Part of a small language model's weights: 4 heads of 32, vocabulary 2048.
Each number is 128 + 24 x the weight over its row's rms, rounded and kept within 0 to 255. Layers, rows and columns count from 0. Numbers have three digits each. The size before them is the row's rms in percent of the matrix's.

# layer 2 MLP down, 128x320, rms 0.136, rows 88-104, columns 160-319
100:123105116160147111122142065092101106138156118140152102147115089142158111095118128125163120161143098142064145078121133130125110136136149108115105090124090127082138131113090134091173140140112132163105144117141158167122140122111140127119106107155083172078103152149123155121110100145111121168138172122096131094090177148143113159124133143121136186096119146113124128114157108112130116126113073136132136154119092072189140158142118082133129149125132173099134123151107135117138069115132099
109:137134090130106163107124149129121109140091172139151132118077137105110148115129170112132128126123118162099135128141084128156178149134149105166090071118139124123138142119132142114160084136102097115167140153162139119099112146115130076127103154121077111183118162147093088105117122148107103124106160171121133140129091084072147144151126083168056111136120158122108115138109124140125121108108126122079134132128110123131121101117186130130127142154134137144107143141161145158147141140125111
097:128112153129125078116184144129147070140189147118134137107145162098112119114134099168099119089131120107144151113136112093122094095149117152157132141159142094130159122129100175136114149141136083163107110151159090151152145099139139156134129154139113138113135125161124118114117114146124119127150126109121125141133150169139123104105114174129153138176105166121153135128123181154137119088116165125151107123141129161144119133148141150116158135144117099117107126129132151134115135123121128
099:123131108138123139076085144091165104109096119120093100140144131108138122134099191154176104140138100098125100119147131135135131140155117090105140119102138136146156145159163150115118110108120124152130102167144142167151100100099113111119120114121129181154137139137134132149110094123147141120123095067115148127120137121136070175112088129122141134136126126115069127128108148098104124126160116115147105083172166084127129121156134159157161138083167114103131096139125142120137125151115151
107:154094080152160133144144103141121149096158111142083131145142106132124133158169124112171112139142120115161130105095147073131077131123106135130139131133115195166122113101104122108133115148168119129162124108151170137113141095103131153103085113160142106154156114130131106092098162116134173115114117165095126146148127126105086126148137158126101125133130138181123094121175159139105152119127149151161128102147135142130122186165114115115069127111108124113162145160148111137134137115095141
101:148177112133120141146130142120133156170101144113058145126140127136125125151118166111124165066105145143134128105129129146116120157124152091098104124094106109140151123112083122124117103139177087133115107156120127117128098131125122127132084184137134149108175128115165144128126121102146088107131083143176169092115140129104162151128131139130157161134108139167156155156118104152113121106182141127125178133152176183153099139088163120130113085117131099173141147129128092098110121158154137
097:149140126113104116145125095138131127154129109100158118195155156094137125137150103133119143139103129142056121145125067121134124099106095126144120121166146115118142142137147123121135122129134141109148122119156109119125120107125121108111125116137176119109185121172111130124162173157123133164091144132113152077182094129131115126142097148178122101162100144086108110147106135116157121141093089133134138097100122117069074130140137120115102114173159128158109149103121154127128113094130129
096:136148136157153151152118093142118116140120117145125140140127167117139130125102104142161119149141153159133129136131136100176116157119118117107135142123158123130111121159101098112096109137100106111101139098129126126124096171130126153103158100156091125122144146088122133113081148120093101169116155113071099126107121127132149116129131109130125133099088134178102112146155147116133123151107161143149121182149112118137129151110129154115230113104117119205143126114093122122137105134162135
103:130090120109147134097165185095123110143087099095094149121100128091098138099133065122121109133128135127143145130143129126136137155132148147122129147123151121158148114076137139155120145123101106084150128134156106150153127144119094126141111140182135136116133192110178189130123166137124152112116153117165178144141087131119115132108122115096111082124145139101099147167114132081103061110163111112105142086132142110169096116099148105151137129112102147132109077156155139117146111146118128
100:166131129126121127153119098140100141116116134112163114164142085159135079121115130137152101113146169125151105086119142123114088187107113131146131155136136100105166137109153137142133122145133136152151128106192169129132134090145162150094131091121113116113106144107103125140124153123120095128091152112090146114158101179136112128129140119102117148130090090103168100136134104122129113152132141147175134125151114120163096176132158124133119148118144157139145144136133159124151152110151128
094:085146117154138117126161135128157125166088177114135123139132123158096087129095087138165141130146102109112155114127156105158119158112116127133101109072125154118129157109112155138161145122110130111099142105109102155151137138093116119123094127096109120151125139110174129108074146101157128076150133158118121131128147111127142130112133122180130121131111138122117121113122132125142112112117145132138088137151130126135108092107144123195112123111135157157113138102128107145180125134108175
097:146131115109133162083121137133095117109114136138116099080100134112161199100143109144123100149109128131185122124116154121122082121137087110127152132129116116098121141112082128141140144132141102138139144082113145141115167152151126136120148084148136182140145155107154098140065155135083168119144124091137137165114166099087122140105125129093115098096161105157107138097102144125150115123077109127115139163136101137133121145107115131148089107153132119177095067122148067106125090108154117
101:156133087148103092150111135152139107111144158122126154108128140112137110123150132143117130125200139110135145138111125132096125134095131139146099154108158108134155112117146166126116095090142133110090089114114136123140119165132088116099158177078112113096155087110095113094122129111091142104126159164101121113129167142093113132116078158151130091144175127142100160154138101130158147133128148102113118111098126187117117122087108148102097147124115118129097067138122145126161128129135138
102:100103110150141154115146159133074128139123132121061136153113102156144139099132096112144153121089095142073174161172145112110145090139141113074112105160140120109111141115119131141110131131099101124150160178111126129170150156147157161103169098125131147122099155112125137150125157141083133143155140105128126108143135117127167131147111134129116125138121134113155104145130166145129113067172138119120106097132107118110152160138159118146150125143122108157129108098121170133167087111101161
100:114179169114125103137127107119138125117168107093089123158116115156118139127142156121115165130155130146135112082124080169116134148120131148134095095109141059130116103120160129134171131115134131112129126105168126102107153137135098148116186161123123118133124132096086181101127113107117127135085138133094142092102127117106177120168144146113115113125126111130134138102113142174142161089113129144158132149121182122080135093180143173137117141102136128110137155142098118127099146125141126
101:142096082130144119147182146171177128123135135141128146106128163132109112148154131157106110113113106136128123156111160155083098101106090185102109074147104114147133138137138085119139114143125124113124168106154151142113122101099125128101109118076095166152081121078134114120192142135119121100146131128134113167125132133102103117153109128137179111128111128132135115157156099135126133090137139137164131134145115090125140164086108163112121154092101165104132120159116143121132093108100106
093:113135191103102120125118138151155118113117106137126190100111114140137128089112139130117138087115108130144133097133123163104151118195082154136126133109145120142102157143146148122119133086135154122137194141146114129124108081140151112076140127150145093150148125118124123115143118125120201142079114154135139119115159147107111097116133181135110115141129142159159121089101108155137177153130115163156149126163114163126156115108121123131102106126124133195137093153102136133124120196092127